Weights of a small GPT-style language model, trained from scratch on English Wikipedia.
Architecture: RMSNorm before each block, rotary positions, no biases in attention or MLP, untied embeddings.
Each number is 128 + 24 x the weight over its row's rms, rounded and kept within 0 to 255. Layers, rows and columns count from 0. The size above them is the row's rms in percent of the matrix's.

# layer 2 attention value, 96x96, rms 0.258, rows 0-16, columns 0-95
size [ 81  89  97 109  94 100  95 100 101 104  97  90 101  98  99 101  92]
[[152 163 116 137 147 128 103 129  92 116 142 161 129 124 112  80 142 137 121 147 130 136 124 141 154  92 166 156 107 117 170 105 128  97 123 144 110 157 119 145  92 119 104 121 155  84 147 118 133  77 156  87 153 109 167 173  77 172 105 157 176  99 107  99 155 142 130 137 129 137 146 132 134 131 160 128 129 111 154 115 122 128 112 132 118 159  95 114 119 124 149 102 154 168 109 160]
 [158 130 145 128 136 122  60 107 121 128 136 152 114 139 122 147 145 159 117 156  93 139 160 156 184 128 143 177 155 137 107 139 131  99 121 147 110 160 124  92 133 156 119 148 158 167 137 111  76 136 131 116 154 124 128 151 116 103 140 147 126 139  88 156  97 142 156 135 101 122 150 116 130 122 139 109 126 112 135 148  70 134 144 178 174 114 132 157 120 117 169 148 174 127 143 104]
 [125 129  97 126 123 153 136 157 137 137 145 120 118 120 103 153  96  99 109 142  62 102 154 153 103 136 151 137 150 140 147 138 135 120 105 153 114 162 106 136 166 118 131 154 147 122 170 156  97 111 125 135 182 168  93 148 138 117 144  89 113 165 197 130  95 126 141 117 125 135 123 121 130 132  81 145 155 110 147 150 127 126 134 184 104 141  96 102 171 148 155 124 133 125 105 104]
 [ 80 112 101 108 122 128 149 111 122 145 115 127  94 121  88 124 127 172 109 132 115 105 111 157  76 166 112 122 136 155 137 106  87 154 154 147  85 111 158  85 161 132 138 131  92  90 121 129 112 101 107 137 105 130 153 154 109 159  92 146 156 130 155 126 131 128 153 139  82 115 120 137 103 120 130 116 166 134  82 130 122 122  87 121 109 149 109 123 102  97 156 166 115  89 161 107]
 [138 117 141 125 106 152 111 158 114 119 112 138 125 161 119 150 124 161 143 104 159 179 140 128 136 167 123 128 130 140 126 121 119 111  95 111 141 140 133 134 152 169 128 107 161 135 119 135 147 138  53 144 131 100 130 153 124 108  98  75 110 100  75 103 176 131 120 107 134 127 180 135 118 129 105 158 114 128 115 175  92 141 110 124 191 119 114 141 160 138 129 132 160  87 133 153]
 [110  98  87 139 134 138 108 158  98 108  74 125 185 155 149 140  91 143 106 173 105 172  97 165 102 153 120 131 106 105 133 153 164 142 114 156 163 133 149 118 124 107 112 112 105 108 158 107 145 165 108 109 135 145 155 149 156 153 152 159 117 108 162 133 113 141 115 138 166 134 144 113 114  96 125 131  76 142 104 124 127 122 138 114  79 137 126  87 140 127 124 128 142 137 145  88]
 [129 182  95  87 153 148 147 104 119 135 136 103 139 125 107 131 132 128 115 161 145 100 142 107 149 140 117  81 133 127 120 148 125 116 120 132 124 167 147 119 138 157 159 106 157 128 129 104 131 122 127 150 189 128 100 125 138 136 100 165 134 146 137 138 152 140 164  97  92 122 133 137 193  96  95 154  64 126 148 115 152 102 155 163 138 116 122 129 151 105  62 129 110 129 112 108]
 [125 110 138 153 119 123 107  92 119 135  65 115 149 105 113 139 130  94 152 154 143 117 109 167 168 145 154 126 115 130  97 104 144  92 140 116 118 151  98 157 147 109 161 106 117 202 116 155  99  82 110 133 139 139 127 123 173 143 115 150 115 142 120 112  98 128 123  94 126  92 124 138  72 119 169 138 168  86 105 115 111 145 131 137 134 114 139 170 142 120 139 161 112 139 105 118]
 [130 167 127 110 139 142 125 140 150 151 105 161 121 113 131  73 122 168 119 130 110 142 120 127 167 171 171 131  96 141 145 123  66 152 107 107 143 119 184 135 124 149 125 147 102 139 111 103 136 133 105 182 133 115 120 141 110 175  86 113 135 141 126 117 171 130  94  93 127 123  93 121 156  82  83 179 144 132 134 125 125 128 114 178 135 114 121 122 134 133 112 149 121 117 109 125]
 [ 94 125 122 123 145 124 164 141  86  75 136 117 124 106 154 154 146  95 134  89 124 129 111 167 123 132 164 176 124 105  88 111  89  90 156 142 149 137 109 116 131  96 161 107 109 118 123 146 125 153 126  80 147 124 133 124 148 122 119 172 145 128 111 113 146 122 153 167 132 103 190 111 160 132 111 141 138 122  98 126 114 144 119 175 173 119 113 132 169 140  94 158 151 109 111 122]
 [160  96 111 100 118 109 160 137 151 122 126 130 122 206  72 135 127 144 111 123 153 105 121 119 149 109 132 112  81 123 168 150 100 127 112 110  87 134 117  96 129 132 132 164 160 163 123  82 116 131 113 128 110 110 160 113 120 114 145 154 143 122 114 155 137 141  92 146 158 148 120 160 109 116 137 123 161 158 104  86  92 126 133  97 107 123 138  97 123 106 118 132  87 147 175 160]
 [130 167 109  94 139 114 143 109 111 146 117 132 155 140 135 145 118 178 116 128 133 123 142 143 166 124 105  99 120 102 116  96 168 108 120 146  90 156 123 163 140 148  96 135 117 125  95 143  83 181 158  98  92 151 133 136 167 151 106  83  86  90  96 150 115 177 110 159 112 113 129 130 130 145 126 123 163 110 149 134 137 167 136 120 129  99 115 145 124 114  76 129 152 109  95 125]
 [148 148  97 130 114  98 119 102  91  94 122 145 141 115 122 149 131  87 120 119 143 130 154 164  82  99 108 152 146 143 133 103 159 183  86 132 129 150  38 139 132 127 145  97 141 137 108 143 132 138 130  76 131 154 118 163 105 104 139 150 102 119 108 154 126 120 137 126 152 115 126 151 115 140 126  95 120 147  70 143 139 139 120 117 125 152 130 192 130 151 120 127 142 147 125 103]
 [117 119 114 124 125 142 191 111 119 135  92  80 133  87 100 107 133 164  84 134 103  66 116 125 139 159 116 130 129 143 121 133 121 122 123 141 118 103 108  96 137 139 128 171 120 129 121  68 120 146 128 120  88 127 101 153  80 164 129 159 152 138 150 113 129 192 116 151 138 159  86 132 101 135 131 131 103  86 152 118 135 132 158 119 131 127 135 135 137 116 110 118 169 149 163 137]
 [121 133 144 117 119 175 124  73 137 111 111 122 140 135  91 104 141 143 135 144 164  94 137 139 119 150 110 156 169 105 141 130 165 106 114 132 144 144 102 155 125 114 113 152 124  91 142 134 158 137 186 108 165 142 102 113 131 122 153 100 117 181  93 152 151 147  99  71 145 115 106 124  88 111 149 153 129 106 120 120 161 146 124 175 148 158 135 126 136 132 146 126 170 179 132 127]
 [149 162 147  79 105 139 119 126 133 168  85 143 163 108 161 130 120 125 134 161 141  93 122 125 105 118 112 133 158  95 121 140 101 119 133 138 129 120 123  99 123 112 134 114 138 139 122 100 127 136 152 148 102  66 115 141 129 157 132 181 127 136 123  94 119 170 111 162 169  92 168 137 111 125 144 171 127 107  94 141 157 151 131 113 133 131 139 127 116 112  97  56 119  93 168 109]
 [117 136 167 133 111  87 123  97 121 144  98 162 130 131 143 118 112 154 124 108 142 122  76 112 117 110 137 124 101 133 168 138 148 112  95 134 139  97  99 104 112 157 104 141 128 100 156 114 145  89 119 129 141 145 179 130 131 107 111 134 145 160 154 172 142 141 157 100 121 187 185 110  98 126 126 104 145 132 111  98 131 132 162 157  87 175 129 166 144 122 156 116 165 124 134 156]]
# layer 2 attention output (transposed), 96x96, rms 0.341, rows 0-15, columns 0-95
size [ 88 105  92 110 102  94  94  88  96 100  89  84 106  95  94  96]
[[142 140 123  82 153 138 198 104 108 116 126  93 107 126 130 105 194 121 152  81 163 100  87 168 122 117 132 134 127 119 127 153 121 101 149 126 108 161 111 138 140 144 121 140 105 152 132 173 143 122 170 110 119 126 152  78 101 159 164 140 121 119 138 122  95 123 158  98 102 126  95 114 113 103 136 143 138 127 119 167 125 110 120 136 130 115  82 146 110 175 112 127 132 139 127  97]
 [131  70 145 113 101 136 146 153 135 106 145 175 142 176 134  92 131 134 110  98 110 131 145 124 133 124  64 118 111 144 158 117 130 128 148 153 107 145 123 141 115 148 110 108  95 108 163 115 139 124 157 112  57 117 112 166 140 129 124 165 167 103 123 143 169 133  98 121  97  94 111 124 127 137 143 124 131 129 117 107 142 134  93 114 132 145 125 130 165  84  70 141 148  90 127 115]
 [179 167 133 138 123 117 101  71 146 134  89 175 136 137 154  82 100 169  98 150 148 145 132 114 150  76 118 134 116 152 145 109 119 158  96 154 104 146 118 125 136 138 128 164 126 110 115 138 145 100 133  84 106 144  91 136 112  91  76 150 142 107 114 111 136 110 106 152 112 103  91 156 117 126 149 179 116 112 149 139 133 139 112 112  78 133 149 130 147 145 143 116 140 121 124 130]
 [160 143 108  88  91  97 156 143  94 135 128 108 161 164 137  86 102  82 141 147 136 156 118 122 159 135 131 127  63 123 141 122 134 137 106 130 117 151  92 119 140 141 133  87 186 152 125 127 155 102 108 132 136  87 115 121 170 112 147 125 119 114 126 167 160 114 119 141 139 141 136 141 136 119 110 114 130 112 114 139  83 129 140 144 136 155  64  82 150 108 102 130 125 112  89 154]
 [140 133 120 147 129 106 130 148 156 124 133 120 120 123 141 113 122 102 205 101 123 107 160 149 146 145 134 152 145 125 160 139 102 133 155 123 138 105 151 148 117 105 144 124 131 145 142  92 144 196  97 129  90 133  98  99 129 155 172 105 135  96 142 142 171 146 138 123 152  96 113 140 179 109 101 158  97 106 128 107 135 147 135 125 112 125 142  87 137 115 110 190 110 114 176 151]
 [108 151 133 130 155 134 126 135 137 160 107 175 100 121 153 120 125 107 150 141  74 107 136 139 143 122 125 134 124 129 133 140  88 109 108  94 139  76 194 139 150 151 176 124 135 153  72 153 105  92 158 103 138 133 107 146 100 139 121  89 136 109  96 124 159 147 102 101 129 136 103 129 127 141 122  86 155 138 103 173  99 137 130 124 146  94 143 151 102 140 127 121 141 172 104 159]
 [144 101 119 115 117 116 103 178 151 169 126 109 110 129 162 117 111 145 148 133 152 144 120 161  84 145 122 126 115 120 177 125 153  98 112 120 128 131 149 125 125 138 122 134  94 101 120 124 122 116 155 108  95 156  92  92 107 139 116  93  91 153  97  74 159 106 127 173 126  81 146 114  75 135 135 122 142 170 105 116 107  87  92 143 134 141 133  94 118 118 124 125 125 131 122  68]
 [146 124 160  90 129 128 130 128 158 116 137 164 117 119 113 128 127 176  86 170 120 143 134 108 187 139 111  90 113 147  93 111  79 139 134 124 140 138 152  95 109 155  97 153 128  96 133 100 126 190 161 148 149 115 104 112 105 129  92 139 121 114 132 141 119 142 165 140 107 135 107 113 162 142 161 152 111 152 130 106 145 159 155 165 116 116  69 149 104 118 155 115 120 154 138 118]
 [135 145  95 114 108 115 147 140 124 142 128 100 110  91 156 127 136 107 191 114 167 129 127 136 134  84 113 142 162 106 123 110 116 136  86 111 114 170 115  99 105 158  97 136 159  97 135 140 156 178 157 165  70 122  79 118 146 114 145 109  91 113  88  98 136 104 147  91 131 125 151 143 119 151 182  97 113 127 144 126 134 131 136 108 140 133 138 109 116 134 143 145 123 140 133 171]
 [130 119 146 105 145 112  93 126 144 108 130 105 128 125 135 115 168 176 143 177 131 115 135 112 122 123 133 103 133 139 124 155 135  90 104 192  97 119 143 127 143 118 159 164 129 121  96  92 162 144 136 154 140 141 121  88 119 140 115 109 182 121 112 178 144 134 125 133 137 154 124 115 145 168  86 136  98 149 111 113 174  87 115  94  99  81 115 108 119 102 115  94 131 125 166 153]
 [136 108  86 138 122 123 158 126  94 125 142 133 127 150 124 166 128  64 156 132 157 135 143 121  98 178 120 107 146 144  84 137 130 162 100 164 126 142 155 107 104 134 109 153 127 121 142 149 107 114 109 145 160  89 183 141 142  91 130 115 160 142 115 138 139 114 177 124 131 124 135  84 122  94 169 120 175 117 115 183 130 170 119 137 134 144 153 108 132 118 138 163 153 149 124 128]
 [130  69 152  98 113 123 133 152 162 152 120 117 122 102 102 103 143 131 112 114  96 126 149 130 111  91 128 103 146 103 175 135 113 109 156 114 139 156 120 121 131 148  82 169 161 162 136 101 164  98 141 141 127 114  86 100 142 158 128 148 123 173 133 119 115 153 119  46 138 112 142 137  96 134 147 119 151 143 127 156  93 104 145 133 139 171 125 100 100 144 141 164 116 125 136 142]
 [134 130 149 133 152 150  86 158 135 133 144 137 115 140 161 121 124 139  71 110 129 131 116 130 148 139 143  69  74 140 155 167 141  91 135 140 133 108 129 144 137  94 124 149 106 148 133  97 133 116 145 162 131 161 139 151 146 117 116 168 154 117 152 122 158 151  86 151 120 105 128 147 153 100  85 163 110 127 179 116 128 124  97 182 167 104 117 146 117 140 160 154 132  87 129 151]
 [122 117 103 122 164 188 129 161 128 211 115 116 129 133 126 149 133 106 139 169 120 118 165 100 144 121 125 125  92 110 127 145 179 111 119 106  99 175 129 129 118 147 124 138 113 165 130 132 167 101 104 128 120 120 128 102 123 124 135 144 126 104 110 112 117 139 134 153 100 114 146 164 114 102 148 127 171 132 108 151 120 124 157 134 161 166 120 149 154 156 136 173 128 124  64  96]
 [146  89 133 131 138 119 142 141 134 122  95  86  84 117 126 145 145 120  96 137  99 117 131 105 104 112 143 143 112 146 109 117 113 114 104 123 181 154 107 104 107 135 137 135  85 135 169 108  91 125 133 146 121 159 103 140 113 164 106 183 160  98 146 114 100 102 132 135  98  79 107  99 161 113 148  95 109 143 120 131  95 130 126 124 134 123 213 131 142 119 149 100 140 141 121  90]
 [142 143 143 137 131 121 142 153  93 126 151 120 125 130 140 153 125 155 108 118 143 172 146 111 120 172 155  98 124 114 168 140 165 146 112 118 158  77 154 126 110 144 163 140 109 136 161 129  96 137 119 129 121 142 123  82 117 151 147  94 152 137  86 156  79 116  94 119 148 182  79 168 116  88 147 106 134 182 123 150 100 137 120 111 122 132 162 119 100 166 127 146 133 135 104 121]]